Weights of a small transformer language model.
Training: 137M tokens, 8558 steps.
Each number is 128 + 32 x the weight over the matrix's rms, rounded and kept within 0 to 255. Layers, rows and columns count from 0. Numbers have three digits each.

# layer 7 MLP up, 1280x160, rms 0.283, rows 465-637, columns 80-159
185131073136122159098224054154185160055115106085122115122137102157122123155173080098062127104113131112145152152050108119137175143141189093138056112117060155095053144031153173095095135074146172177166091121129100138164159099120185065110198134
163145111127122158138167174151124157152116166124166133167150092112126097119132118141173139088098145144179100143128122130128132117071120120095125148165122116065164129127100046154077054172197094130107140092095096126081136241128120100102156162
138208087124145129161080111137126101158195144090131152089148167157156170135172109157139100179082119124118120135110138090110146119141128131083151078089092105134102097159122102153116117196154143131087134126111083149137081065057122110103144119
081124071125085165077127117081108125094105109145134129126143121181089109111155075206115189126172111086135105170160131100124072194069128121137125089114115094112142116126139139138112103127110171131143068077115094125061180113148128115130149115
159111102106131188120122057144131166126101134107117119133118115112149111159156091127087178109163141142122098110147187134131128131106179225089114088150104164147149171126158120135062147087144102079144143132136156173106165076118133200149072160
110117097129138143114142118121076128140100121115155141109113127199128113124115097132136140076134116163100123109124156131191152134105130147101114115126142073162151101176128103134136154159096073202129117188138168151120153140134133111101143114
176108115089127092171134144154146182106097093093095179118191142111140078121177121123146125095172146196146082143138145142147147137099150040085147139154126162093140108176116147123127093068126112158071145167091127171116145152121090095137113103
123116148092110150133100145132115107141158147128122118098141126142183145159100157202133075112133089096048120166092125174119129181170108143120089139138087142102144121078155191138015089111118076115051096145143244080122084115152147180203119073
157134147145110140141129102060115119143099122180157149131122085161163107141132103169110103169073103159074169164051157135124079096139137116210144093121190119066140165106159182096144082134076082102062116078145105151138081139146141159136165115
159140075100109084128176134209103126171131109114157144135109127082144130125167082112201129072138117136158114098146163103105126148135162082144178119109174118122088150137143108077115097154101146104096157106089171142093117133150184140121094156
160149074119124155097141158146120146104205138154121110087144170167125179208108140152192114104174086075126117115173125147028109111122103128111157097113124145149153157143131112129154164087211112181149129159121137093132122121180144125112150110
083099075069236111148118113158134149110121173103153199061192158171176126096178171068160143091078126104173093172086089174113082084080109152210128100142088058070092163105096129078107169140118134088064153058071108149101123157112144113143136170
132090152126162112087124056146154190110106144128120097108124152096188116125137104098153152180117066093170123140159129167151130088146154087116138128078152088135095119168162118142126174081159133131100108078163118157139171163078147182085150136
144112101107166117081102121149125115164129100193111150143108123130173114122093201136160135149167173120125178135099202091134149114116141097140104096107079122123099139075097132176069115140163085080145120165109111142136152112127158117096068115
165098138131142151076123140151085149138113116139121117137142137146139162083118127115193108196131109076154122107111122081108110160141084149156152162088143115160152112150169144220103148152189157119193094103162086145158095093155124102093084195
138099118131144146158158145098135070178105116089146063120115092113160135142171151172087128111085121087119198110099084139124130155126137122159130129187143114093096140101135093065153149174119144113158104205092113069140133167126102195135102114
032072108126161126101123179131090108126136163206161122149171137081139113085147163180165157128172132156104102112149082150110141116116105131157092135111158142110122121168155142161120111150117078130066117082102200121153064126121123133109185083
125110072142098124094133128143086147120128113107133030150079108204104146148138148175069103100112208128166111130178090105101145112166121079073092156154161151132132093124083090127156159165182080147178163121069099185108131133109108196143171172
142135085063135120106202119155161147177096119095148032101136104137080137143118185149087157089085069194172158161116144125123178150115106152173145101127182124190145129124132110170187161122146169127047125137179160130112138103129129103136101136
157110185111135126141136144122145164128201129104111109153128153125146158168138123123166151104074164125133113113136185131124085142135152098114089194112119121132168191051063127192121143110139077136185085134191117139126123159143052147093126113
094115121155141166113057123126172169149158196110126126120110191187128107123122158131122071137156160065112143177082174086166166116095164107188060108104108122092094148125138127130124101134188105132139116096151116125074085160108088109043156067
195140099082135146107188100154113128088091159114129117165101129092127112120110110127116112089129167112079114203113121136160136158128098102115146166077117163138157127068148167211143157146148170092195100128112163111145136054079192101154116120
121113116143130128125182143101156104140109206111084060137080147157161107085130129150114105125166191177134163132155107110157147146097141172144092152119124089077108083128088132100107152094083128098110146124166105147213173095132114079166114151
122121120064171135127090056142127132191137223099132176091157138141152179126078110189121133162167152048158129148101155109161112128077113134187141154067080134118136170129141106097203156217133101169082083191107125124123114114151155093149128138
102130131153154134108112153156143078119115134111137165147134119084138187124125109112152091077077133159129152150156108126153188164151144098069166100192089043116135131115112056183116189080119153086086130134107152098146153125148128131125151149
118188103120163124122124177067184169151093127101114132089114153079139130109102142152142196139130123129140137075133136155128142124141096101128130123143130130171093146121150094150085114135182092148161180118143150081094118090156145113067094088
152127167116099100126152185109108137122102139077094110169132115168196116091154110128166123153139052155142158111135110107155127128137123140234138131146145130074084167091104122141138049152160081141152112063126159151151148140089029141115104163
089174159138164106140096152108106128104148107146125184137124109154148164121106106137121095121120070073133136118122186090081105164196128098165071150149136124108166065094134072135172101040090141130093137106143114156122136061126097165129064120
174084103119085112123106101134136165176125144083076083065123128126155131162185137142051116077088138082111105113071146094157187139162132088131091091124098102087090111114097157130119058092097103139049088140083136170132137150084094154115139135
125148108155036129156114157085108108119123139103070103122165134160171189129088158143112113145102080155143082119084110155169126091138144084082115129045099100108160156114132095115110172101111110185089111156121163094136125136168094129129142179
177118106112125116160086106084108149148112156189120091092134097183112129111134114083160056095105167138163101107096175108124098064096149155133145145126154114136132132122100117121149116099150138117119139157231130111198126104169113124085081147
067098114067145097129135147136166180167135122144124126115059136118136157162141135127160180129174131093093152147106133132134174085151136136128154072124114130175128119155129070201103104107061138096077101156104087128082135199087181119157112145
116082140055105119093133138110163109175136094123132146084113124163132123122131144077123149065156134160092088148118105073153133162165164154146143122208116172152109075111128127121133132148160166082132132203191110124086118118176106103129128116
136100111149125147128109117149114129087122119110104099195148154089120105131112127156128148154124141158129108160129195078083131124078125120121176128156145088129122140142136159103171112096167119142097161162130150096138126113173104116151176137
109116112087100185096120127138122157148125106134058136099171147133116130092112190091121147137169184077146146167146143084126078131118124150150131110137110110133059078150093163144074116149208161163187109112126125108148061082151137138149176148
053111118134119128123088136118130123081084076143092123094137123105107138140089113107116124067200168141155105182107163152086094176136099147154171081146131142132158122110082135109153130112017119111087091166143154092121117124154166132142113157
125123143129164147121170094138140183108114142214180115156095110134137124109077093134167086111126137171119139044117155120138147160048123078170105148071198126155145162130142155134103129108137110090169086130130087110124130189093099085129062121
057119148186143171100128134192102160179130131082170109078163153114127165082173134106113160117141147163184107068134132136143125131130205192126166153128105100153116156125121176142087193077171092093083125103056114135082105099131145092119114094
121128100122101151149158157141066065131092153102144128099168165168123206061142137086113103089178076114163154115126119109110126127144092144134129042125126130080162115122120158151136076163133106145134176100161136102178130085156150203160141095
103115130109065165120143127142161134057163136058127132084166100117146149154112153122102116135139128130075131156144124156180136148127102098146126126175088056126134136101122113168112134098150079164132168109147122076110029129199147124115129108
114128107114154127129093106170168160101080141119151160090094102151129162140045113183127169137113126121177087183126178087160099142119108120123150174121151199114096156157113121121098104123106101108169113178116138130096144132096137137154122148
132118123125160151099146163163081155116151156097131151114146146131148111085114179153032110150099147105139104137103093164102144129149113073095096117143143195126165130121068106137154088148150157128112085094149125153140140121162088122098100083
140076108116096097114137070094145158089135110117164131171104183137111089141071126158112131100145066178130158137100117102061159095180144142136222121166103138140089093117100050141150104072099123037084100128147183116087148111078086143108092112
161149101191123135142103146079111151142127079124132107127028165114149167112104152108075191097140111169150135122093132111097105130062134049187128103129141073168151122088141181124123142157125116130155143142126139213067049129137110125157074152
127180097132143155125126097196139149102142147132160158116122171130099055181127162087140145115136113103139132105120105097178166105170122078154162172083112152115107113099123120118135100175114088201109094101096139168143138144067089116109119105
110131082070148155056094082194148155125149168114119145108113109135196154115161097126158094176113115109135124134059160072177089081163169181218156140126075148128075153145152158102074181158062106089161125157081134177129129050165109114126191151
107141145105149118122139114125085155094064201183112163096092087086078069130089163149141108146110166105133083074034092127156167133167162139119109142116139132162140120209132112159157191071113140161137112145139154123124105142175110150183107073
139074146204114102138079152125183146125091153147145090168152135077131200112106142108130093157072163144142140143071145148137132106132129093061174074074110156158148114125134133145099107121133118111147072066155100122123129114147135138089100121
057114126145162116099120151121122156180107162121126134152205123118100127182110184119152127122155068096063069091125066111112138145123125094152159213170164149102113127101156126081098084081108120141128103085118152097152188078146130143080113166
127127103144091118121128141072123140122102141098104143081118120110150162148115185100179129126126118109105151121139152166086122126069138127131159155117103105143172169129114135121108116130167142142144124141165137156081114102134098114111106070
118090102140171083092114165108108112071094118112100154085179116211167101155164107145136086113133175129168144158125135138142089131148122125086186173135166095149088169110135155114083139122113146156130159091052123154138134194152173101122111112
138120087160141111134132184086153128126123157108151135163159181180179154130100094110119141112122150115061097126128110098148175121118168162159117141150135124142117110141180115108135134096176066091103139119090131103092175094178174090118141121
058086122204126116110150108116090149172111124142182197103129145138141104171159081113149127175101102121152107129120126114077123101072164116112081147082123084156171156172149111134055062107099216153081073189156158082103120115151123137134164165
124166165134119112109137173166113125141140125092148133156120121109160128132119112101110090157096156178077122121164197122145144108094158112158167115129163158124102093094101093113139114062084155118134135159141085150101093106097160110148140168
128117111074105145084167149151102199151088085076165169142187155095160110146107112136107148091146210147112175136127128067166125126136087164140125160122112117076064150081088108132125155133156056126116111141120121094049164183158133160102159061
136083109112131117104131163091107125171109141148106069109144078112118194175111089107110143132162086182112123110133128112144107167167115168163102110141081117145125138133160179091079123097168149098145149166115061118171037129174130164157147117
050116146162115105094175179158063093106130106138057163119048147085118086143144113107163082119080153076113134169069172115090131127144134100165166118134163103109081178169140106118115165170099128095127147119164100077075206090114149148090127102
156142100149154174059152168142105135096108084154158133139133072119134142149139151108142171103120168113080191139095074135128134148170088125134096119165148061133157055101035130186114126156169113164108174165151072146173150169136100095115135073
091100173096105097130217101136138138138152073075122110113163146164146139121133128153145177184132132132121117141101101183122179110117121079110146066111149085155142118155085086122148088133163112154129149171113093126108140149080157144136059140
149121098135108166074158135112149124163167110075136129117076119088083103143118173133134156186154152134142175112066160138110169102115139155090124152116099159141175138059165117118106181123115120144127163121088119186161159119128055147076169100
085117150092123177132162138127190108075120203129171132123131173154134111143088123199171113136090118135105153187112185041156141154124110121145056116134118104122105096141176102092145069065106078025165152118099153100182131154176124164153077177
148106070112094115201139098108120190120121099136103103138130144076172146161159150109126099127136089149081119157137121099073135150125138171124104129136117061176078055186100094126108202148164171210127138106180138103116113117171106157119075121
121194139051177087178144175126141113077165096133111144139137119132103110111100116115123135098110048137099130177174102109193185114149167158178080140086178191124117066098132176197164144068151113176149131117115098127202125135157110174116239171
102114154115177116074039183150169130108116134105066116130174118061169152105133120160108169153063196093182126241079149126042144141093061111190095128111143126104108139119122119115168096026130134075133128158127162140116119148154149135118158178
114127128106186111104120179065140067129126102126128173074129120114105115129052080184124128079112127113165116072096078146164078115083122101122152079130076100174146156111135108148118144125133105116107075196089168137081160072130070154106133142
147110141204085115157081133152151151082083158109081150121188122149108135159132073170114098161157051126118134149190203100119154085130135111160131136173179171159131190122095143136116108198145096115150080102154141078099133102131162114112118180
073104082179154136095077172123138108140133136124163069121095161152100128180125121083163147109121123135119111110096125065139141077151127093127078169154086099172113116169146209179089098119126077148153071144160133136123085109162127129109162078
152127116104149128071135163110116161183097173132154168094110194134137098143110068087170172096120122118163158095060121131126151169146121101178098135180129104166044135134093135146131081075140123186152136156143084107095157123171169094137116183
121172105115130112138118142120180139186081145081118195097109104186188157077138140089159083147143122163102140130109083141115141110126122117171187180105091079106122150155077111127152121129172171199122109161098118034125108090118135086164179095
124136144129111168115140121128132172117103137095124150115135105122163120193126115159117077127138152128061112142141152204149155139111106080191168207161098125160170102122157158160086177152151087142087155090111145108141115148139094172150170114
097128157124144163152110170182166162093129156168134121105126053159196049147143092167113155159150146106047156140093091118115097123111120155154151084106112087074123119134114118107119122133162134152149113154138179093133127060141145116184132114
176114107186164131126085184095135094072133144149082127165140119111097088086108120136126130172175121144134173157168125115155151188178163057164142121119082144105123120160151124133124124127100181104106185144155151118110121131061132141122157099
106117152103198117075119184119142116104120126152125077092125168114172060127106172174071112181109100147140132118136105086118126097119133128144151150125112158094080176154166091096096156114151155154154102116126117116205155159123151107108172084
133094080150107058160146183126157112175131124063159165164149137177124121117153111079113145131135110127138160133154083102120175139156173070140144056132054143156143143046107168100173110105134092156136089019115121173182151167099167175151149081
119098091131053111125171131102142124153157164105098127118140102133091112120197113116076168122117165137184171148137124102135128132099124152076132167118094092116070104112127171135129171159110154128072104132127132135167129080136141126099192082
126178166103173181160108136078127166092133103066062167129125054142148029069135156100060109184151154111138175204116147105121101085093167124186098100043121113109085110042115183153117060132090094131139111180163148175129146077081125126094155160
131108099115149145139116110151147182171163137169179130134136122049104113145127147119151062126032086129110094122118127106108057150151126128086103146159155131176170102157162103029169175085156090138119141128106165124118119120092114107135124131
124156176139098108077100102136147134137211173055088116149129131131179087178138068151137118095123169114094136145061103129147136122161122167138126087116143086165115133127170080117119129145167128136073176208157102096122135144074127141145170153
139128158114098095132119139107110189123091117127121098167054143074159119089128140088118149140163120160092163116100136087142117138108135149199178088166115084134120132098117138118116138062103127168108216102145189143153133128157167104152104107
148149155164096120093140166075118151129078108201111153094132100138164158181140111177066091101144177125166187088116152117186113158179121170135255085117110098121108120147123150148149118099098172146138111122068117128110088096046083146134148130
080125146136114171137106144207148155168129095090085089085102115129146116052135089110143151141085143158145112150154139036134123105113157146161148140109148112126175140181127130099173156135084164083113144127130116129169127142171113181118080133
107080124110091162138164152142164124100152143080100146025178147112106168085125125082131162090173143164107035164058129158202161103111127126133130168168150072162113145150107121077125142114157110126115120128148139126099173157086151179182104127
085136135160077097108109106162086140126122109092148119155113100085176078122120197109146116093101148070170118132138139160059106138145174137123143096142162158113102092120166149107114139144134151110123094128131137205075132110091064144177146127
150120129167117101163136054119118149143094157108108113157099153146141087126113202126166114103111124154139097126100114092106220138136158187090158167135130108143107140132127092151126092117157164120111082092106119154113086134173134146091090149
143147098110148103110111149146131096107131120107124141123147109144177162136128129159138063152141145102236118123150083186111119116106161141109130162159113084139175128123152093131142118140138136098133118098139125113097152072092131099070053092
090123113115103094143124138127141113138104101179126186029193062130166143189162083162140152160152141130074109136145100122138127125119079124084202091139110072109107147103135128125113179147116132125118141132169113164121085116128196056181113071
173109140147168148101128125115141124157114159105151124054117104140136172120150108118123096135143119132157165115132112123100094096093083139129072089150154187147166114158135084111092119101084134135061159103130132140163120103145117153117126113
147122127131151152169139169068127129122104135143121158086176078122155143173150164131089111122165115156184103115125079147113125142142097102148159158119122146080136106148142106111127135152113169128180119121165193097117146117133120131153104122
111139127083154156092111083155160172180131154166116124166081179063167158154133075141148159132163078158108120098151170075148060098141113148074187120093057172160149125123096131134139159166152162123176128094103132155138088058066162166165175156
185122108144114110117106174074119164112177139075140134171093127132099116128123142135174153111140153143061150113148174077071151128094079121132095150161145110136122137119098120120112147098177144124163113172127201113112127111149102116078134137
158115071138124090111155123054097131149115136143119131144165170132146116139108130132130103151141133108135168145137127109139165126166203097091177171128073113102145149149093177105172146179131175173099079145120139135085098108110073172084207111
094100063116220133134165086075122109112148154068131125168139062145112108089078100124114093128121133073119127089160149182127171148096139095071155123155132164157088113181134128122191131127144091114099169106142114141108116198100082124150163182
092079129124146117166153169122167125125105167116127161136217170120166151198094126179104118119151105102075182096116146129150125130084175105151072112085135166109095094150146165081135094089107129141103167116183141164101111101125130185134113111
090133154068185146192124113161119116161117126109116166073172135080158066159093121113160138127158096160080094140116130114148129117158149075111137108123090153168113156100141099169105150145122097118153125113186194098142101098172163114121052159
127100140112180163069099117132151145114130126115164116067139113137119152173076112168150097089147085170133111172119128108115090103122106121128201149131142162100140102122186141079164153123117134190104082140111106145093068146151125118146153189
150108121119161122084157120094172115152130148139141156103140033106126079119093178146059139121156134158086167114062141155102128166124098149083147084132168102119127174145150125152181119107133106084119124154070104076144122129096130165161116122
111116145180040154165173161145118162088094164161106125130110126140092076142097139055159180129134147104126125098132068131129165110053119136167120109141141186094105165099150140110139135135152161081132129102131126147119157151129112097163130150
083069144177147136126127173164090133127133172172107114122107110060208125136161191142166149197145112115102086095186120153117114167130154142097100124172156116168139150136147136133116118199105095126124088113121169102170141130113084121126167106
188213156121186145079131111132038144135172137165165098131150151129169092085148108144098138114110151164125161091107137171143133082167092109113087087146116125166168144106125080162091093132096125142088171097107153139124186140130150151119127116
141029080168139098065135152132038130126113103120101094090098156113159162126109116161123137135054148121112120132139117107082156071153133222134163156159143123154114149138159116081211105150061178152147131123124135096131096066132134139090127112
101083088110121123118099126125126119126085157133160176141194098163153099114160129132111098135218147091091091122141118159075151094108134123169144104061138165117115056103045098152145109116112152149079113168141136158172074125172082111091174090
156158140116072192153079146066108072101179178109111091115127114137136107119130221119146084104098122137134176130119170118143136117098132088136106133162106119103121161132113106151094116122122156136135192107116133155137060107137070099105136108
141141119076189132118150159135143099166158156146131145113093136177141070105145169143148158132134119110119159075179190105090179141077104128108111104131129145100193123178100108137153122135115195175094104083202073097151129146127135067123127154
123158111201118113130150139113152109109099091104144172107148118102226115215141102122057078135112133097106132148106138111099150133189108169087169128156115127105141115165141137140097112148115115154163091135115129137165106192112158142057127183
087150141084095206131131137102169207131086147071108152109139115149106139207106195190107118157112202109143141119114116116143118135163137136144126081150135106064090112094134097123134129149129111151141111129050142101110111164183118127196080148
157136093116123194095120068102156160139151151132077123136155109155170101077147104160152139126170119156125173200082136113155111172164134175148122151155166112129175051084167171142128140193159128189103150125115128116142107117070092018143183163
141134065111056079133167119105065161202161090120203069127096144167182143205154109123118132128101104115118165115130169055101149200140092124132097175142102092118078160137118107125129141129158124105135110183151133118038090122121127170109164149
069170164073185126055164154140115118069061138103151134111087113094163129159201123070110109126094131112112127130143185167118109143167083144153119085098108198121081100150124177112147123142170100047122084077113152212147131180150153135104094108
153093109118131092107114106140124114083087136086098128115078151169131175121100138123153130105123172142092134140128111094123107182101090203117090157105133164139144178134114107102127101133099153133147109146178106177169130202110092068113165123
095116127095098137202109163150115117087149115135181095107113133074147132139102134133154155114222153110097082136162161104163144176149099097135124089197097126123126120186142162171168097182152151083141133193123113153104098157117100151140145143
127173171170138126094085160133100091112164176164133175113161119093098085123152156101125147127116110075064153171136085113125150135149147116150177132163105147194132101134195106068081094093142071182108120094144138188093132131123128127092103141
153092122141132125114170122124131111098087078092121167123194162145113099198105091090119102099141154133154168119151103159150148099179106117162117112113090175129138124087106169122134188133215081107104131135113109103166148067074091113166167070
219163056146175118128150118120107126143094146103137137102166087113134139151114132137145107111102185135151128179074108149137095166043153083098148166090135140104151105131131141192133147170177144135166126141129108144102133095105101070081096100
099139083127112150070094122130075125097133118150148147131146166164087126115126066122146096118114131174137166129184148141163179151130182099161164092155117154122083133114145120139115135184120118091155126127137095104151102152119130122118114143
096157146160151149114112163132145106133165138158081157148136143121105179106143123168175129124173115110122161137130176120116190147096177121234102155078082110133145126080086174120108086117120129075117132156158138128106153114072146165161149134
113120091172130135112128194100066114100137146104193098065100171120181125142106174175148173097109118075110136109074108142176115092142125148109145092094123151132158097173120181140119148091182146109147110142132077155043090114160166155060152129
112144090144127110131122165123076095125125132112140044210123154084076175162154075101133132090086124129125136136133092169132128083078128075103136153077143111225114067139160217160184148115111157119127144101083132161105126140141086155130087122
150154071118110130086095119112107144139101086089134136115158106107104130137138106169127130113090123115147135063101163141169143110096122145108145101127107120130162105102113113141155173091077189106129177105148131096097112133147094078120130149
107078160142126177083125147148099113163113152165126099099084121074184128175144083147084153082146119166116120145123109116142110130231079161142119152109122110142113144115128104125173138115182124075097105118082136173158127118120086126148119201
133145161181141128053121116116099106153118102076122098100096089127144118059115109157127142111170156197139066187182136090134126104090139187122073129063159127174126117091108151086149142152162149147168162147122090100187170132113074168116072161
149092125135171146097101166117110224150113141106122099104114104107072137160126150129122211184134150083119139082082158125131129156160108101120161135153184097118137078101140169147089117125132076152156129096144156096157093123139106135133154122
124055135138123093149139184062154104091185067141153135149165116083121146109151075126061137152191120120163153186119171069100138102153183106181156104100124068144147145118104090135080125161151165189098174138144191108170198059122127100119064225
110150137147121128068110134129148087157148137153110082133126068119097047114170138133129117080169098137096141148122071110142167094145157054094162110181140094102133153138110091121136166124141113191195149134090120114223116154178177113111167175
154130078150191078121086140189098139110182115135163128180096109104127097139172157140072127156113115154142207114175174124098132118146070147097166102133161087118154112139159139103105071116121076109088101141124070153091164140171126113112146126
149142180130147175150188178120184126101124087198110175157130135090154137157114163116192112155186099076075119148092079142062158081118129149116123130145139152135174122124090120098224154134119122169091104135108131128178089104100134140094082137
139148070119126113096118100142204168146161137135092109144086147082098159142196082176044178058114129120146135147108153173122149128094075131172089080113073180098127147109126130044133107096079098121105178129115125143077180136121097156204162150
162087116126174141155121119161104145159102133144179155108093149165143098168100127190153167120127149170091126102119133124101061123162188084150106156185079144140155147098140115116081140137119106102111124138120175215100165078130100085164108161
163143105123193192121133150107126117088165199145105125112108130169140087122159123107127088115135125109147125128161094134110069138119194097097107106131145113141089135103195202146140141070151127077146145111166049118107203101110144122161141131
192095136131139094113176138097087188147137067085128141084087099093137116139161134146143100104171108087170198131057131114095152114160148135188129072135107124159116172126134189149079197096105198106136099102080169166163038139115082073202115089
113131163075148152076098175098067157135068135087135090112097105142078124109128180094133122154125070086110089160142116110153134196143124090184160138152155134098104100153113131125139105087138072094102086126139179132136127117149120194106151114
138114130151172110122109182057135086157129143136118144106079091061148176160093081191081189101107127108193149135139075173086171180127168134093116151101041199100164131213087156122149083130103167132153092090162136202136140161128143100125151145
178061121132081113087185125130142125130108094107113128123099119102132175108106123160183158102149138087105124146127066109170144064122161134093183105160151094070155162102139049166102107115106120095070127123134100086111130171155111112150171170
127072130149132155111130088080146067102076184089179141170142158092096103144130184152109058144156107126093116090107079105057168184105111077119111166122126088124125118117130126143161090167101135118165138190033172163079142129136067197137109142
104153074126069069133120113114133218148138085110120137132127128191121113189121154127114163135118100122148094163162120092150167152189181147145135089138070074147133126090084195117172091103145130160036087105152133093175114173172163110135135133
071150103069155101127146128120160152134171120100112169108101112123207145159161125212076134166125124157149104094070130191157103155110171119144125112151150177126156124092131119122145130114116098135097111129119159074174114108141136117192152063
079118089166087108125111094109114149078165171193125161061172122123118150139168144156141092132102103155159073154157114111123084150132142119121082201152132057164160115118118150050137199137130130142107129098142175156152125093170084166151098127
074100124141154178171127129133102157126076119128112118161141130101142165134141110122182148116096175116121107166123108153126051115120088158156182152126137129058158164106172094134137149101116130124178085110122143104187107128185145155127079138
144140113156133124139104084108167138111130178155201123071139171059112077173114144148112102091118106156113123139146049186121114174167152121129129030077128124129136144137128141111075100114115128161104127162118135098154113127123115117198120162
145127129086092146137139111128111132120146124092077125129152093103106125156204143149141120106151135131151132141110087098103127128161130094138187088146112107165136073168112065163109055150116128117139139122083101154124139139125158135044189119
100131102141163160082138158121141177177100058161112151109131135121087100148145186134118119134126042138139162097106089074097134105107138247124089123135125140141155081117113127135079141139148142171114170085158128138120119126128132139139109132
148128124162112148126149155102133129109182139113209126178052102122134100122135049057163094137098128126122129162136135091122183113168102122168191129190156129078185157102099089141098127117136113139148127120126136076131068146109106114063136134
106109090086142047101108137119118104139161127139101085142179092117099141126136116131196131115122111127179118139134150106077087170105116104147093124092149166092140128129075135167116067085141161160133175132131129122104089081081129066134135105
157103115129137187132155168092128110104105207113074132144089094146145141097149128119098159147095120098130121153114150084155130060091131147145091117052141135083086125121121161139117143139100125122139132110138173153093143125134086086142169143
144133120126149069132137139167124102112136093117144097101150110154126084110124163140089155162098196133113105108099151121160145164143135109175108110143122146107152088157092152151098114129091160133119113186068142142127097049121158160160067116
135147098135113150150152133116099151125161065164157171131153081092134140089085108145088153119132128122121222128137096076140120104156141082126120159092143134161078131144152113058083139132105125147132117157143099152123145135096117160144144139
219054064115136124102159143111102127132139116162144189153124080096133027102104137145156095105135153172180136130191154079123167168164118144129102162121125160160103177123137179099094077120102170041078062145118155173108079131107137127131124105
141133119071169122135100168118146116110100153091106116138156112134153116156106151187128101059140187084092120132123130139206151110171152161114134121119189126078100093171083117104171105169094093160189148085166065136104137045062070119111162186
140166151144177136131155106136121115118090123108126074107123093099096138132166142124110132083114130119173139149165134143145140068101176138150125099132112131092154083123106131138133085093062152153108079069154073137092134180104113141141140112
105073066160122134135102098112156191151128171110100102108103079164069145167156136127123144107098132101123124148140100105134138183163120201134126143091143109118144062101073113135149144178140140142129180097147087086107123170142093131148150195
132159138166089172159106102038140167185160125107127150054175112159175151174098151138102157141119107090106109110106100115139122062085113163095113139122090114094197065127180177138134109058098170105125107079099062109114140119124119113129087082
102106165193140112097153141051085178135154118104124141136157197107158142157131090125124067101119128080090133109160170158129104110171114116134119126095140071143182119129124135122104134131085137143165165084105123093091130085185103170168189094
117105172165094214095112171107133122192101171163126130160172160100183048121123104101141170096084178131163099109161115071129168045128128098160179064130134134211127140177094147146143127129179125137185135149176094149141120183135089171173064111
151119099148073100126102112137087151136094125135147140113110054146124174129192145082062113121155087192081107106211144164127133175128172105155177125101215172155177155130106108156109189070124153115134130109066136096135093140108111147154121139
076156113095105165104129182120146109161166124096111112125152119140114108106111081107088113147127172156120130144107141180104101174161159129079070172146134108147148134070143106120089147113100137132165156139152116140122136125095072104143178127
129127137087167171104184097113094203119174147124149151124151111081104131149170117154174108100096182122116134128099097075137160172151121138164147061164145105174105167154110186164019137148181140147159132171108118104147125060136151130168078106
139052132132140147124144073136135169100094137089102142100088103133140147169146119195132192109170129170097091136080105125084159090137131137133141128122126145102178122185156103163088132131155160076126137187142145166102166066157164147001097108
133147092140121156096102149098169111097136094059095164174153155133114149176135121092112134140123098128184149140125170198123143120112148042159039112178139175131106112121107119140072123094096115136102191100054111111126198102140101159100165122
158098110178149136125133110096129090131170143158083158104089127159124179126133067088120152094127155118112168117148132130115100103102134112116143128206068120095073054180163214154108100063115151107109118110098092113086097078165148129071167107
108159150114103119069136106073109139148152145113136144121099142071119087112053136111124141141094137141124202173126167154145085204059087113146133103148137138092148136099146125154062127145059096128095154167110163087065145095140110139066141137
136172143126160149136065114149100097155139107126108125176111122101146131134069129118151143078103113133133131118128068113144115175114165130143125141098212143082036123161103126130076175092101208164127113136087157160130078125089098074103213109
215162146176168123136078171118152130089115110132100144094125120155173178156129119086159101088140155076152124091093112131137136114142105138152061152092149126083127149089133148091127108129102134107148171076190156183162112098127188117125119083
119060137115094119087132105087181189144089119129157136069136162055117143123143199124131123124165115165162092130100163140182105121131122125125134059136115148106144135125147116144155095022162141101160102124108087094090109165131193184064128106
166165171134161193138111133138134126145155106106152120102142094108135079126057132116088134145193049111120127072097166065138088162104171119171163094111113165170143090109064104127138181156145167171098110147173158089130176090122075126070123125
120098099150178110115142099092116073136126122186193090074007060094133110092108118167125139119102165091117210183124154160137117148196151122147135095176168144087110071104142117130096049127107141129130054129112136094118155173096157128182170140
033132159072144180135149158110146115138105042196120124204156157091125178081115112149102184109177086066115136158152128104165133160111100097197086166168102090154037157137189135133111120070154138100126138098109131137080182115153113107182121112
169122117068103125110094098093094156201129121143109150144142140088195097107224099141124135085175112081094124152122164131131127146171159137188098147117105179141086078056125195141097131104089139075089123162117160124102200061133123096168101129
126141113103184188111109152122096131141120087175104180140159140076107116182097078109102136137056103164146138162119105068099120149175146115126122133127187167143152113124162124115125133123127179122112174086100109130101090099120101102151107181
084143110131192136153143211072158138108139100115176143170123073155123110106126102151079125084164127123124104173106123138180133170153112127151124120124095106138187051133037154125158137144145182145092107104100058144084131107017171131154125103
121164176201104249115133104142126130141139117094123119110141134173127092115099157121142082105078082074172098139120155155095114115198080114166119103140159115140095127136130096138126132102146147165136066124066106156109153103127069076094127092
124135140128090158184097120116170101095147129150165139062190131085169199149107149159053080090161110138151105098085120094062122129151181126145133066141132108147149134133096123165162172141101144171139144183133165137107131121130113162063111127
100123050134162113098142103148153105174111155112068155170136158092074070137159177174148123122113168112127097086090111133105098143114129135091096130081196168138108155103159152189118135142169142128147176087128090138103071115111144156185128130
154110123186080190148120166111087200090161160180119110116079187127135173148166103151122101150165048087146153133069107153086095099153121177082089098197181128153216112175137118081075167140163150122095129083122146202148126104094079142169077134
111052066150127144132125127109022076138080090116135139123139100143138173136139084153065128126147115148109144132140119144080145184119207138134203133106108135096082158120116170134177159191142119140126126133115125119106152185126076140081090021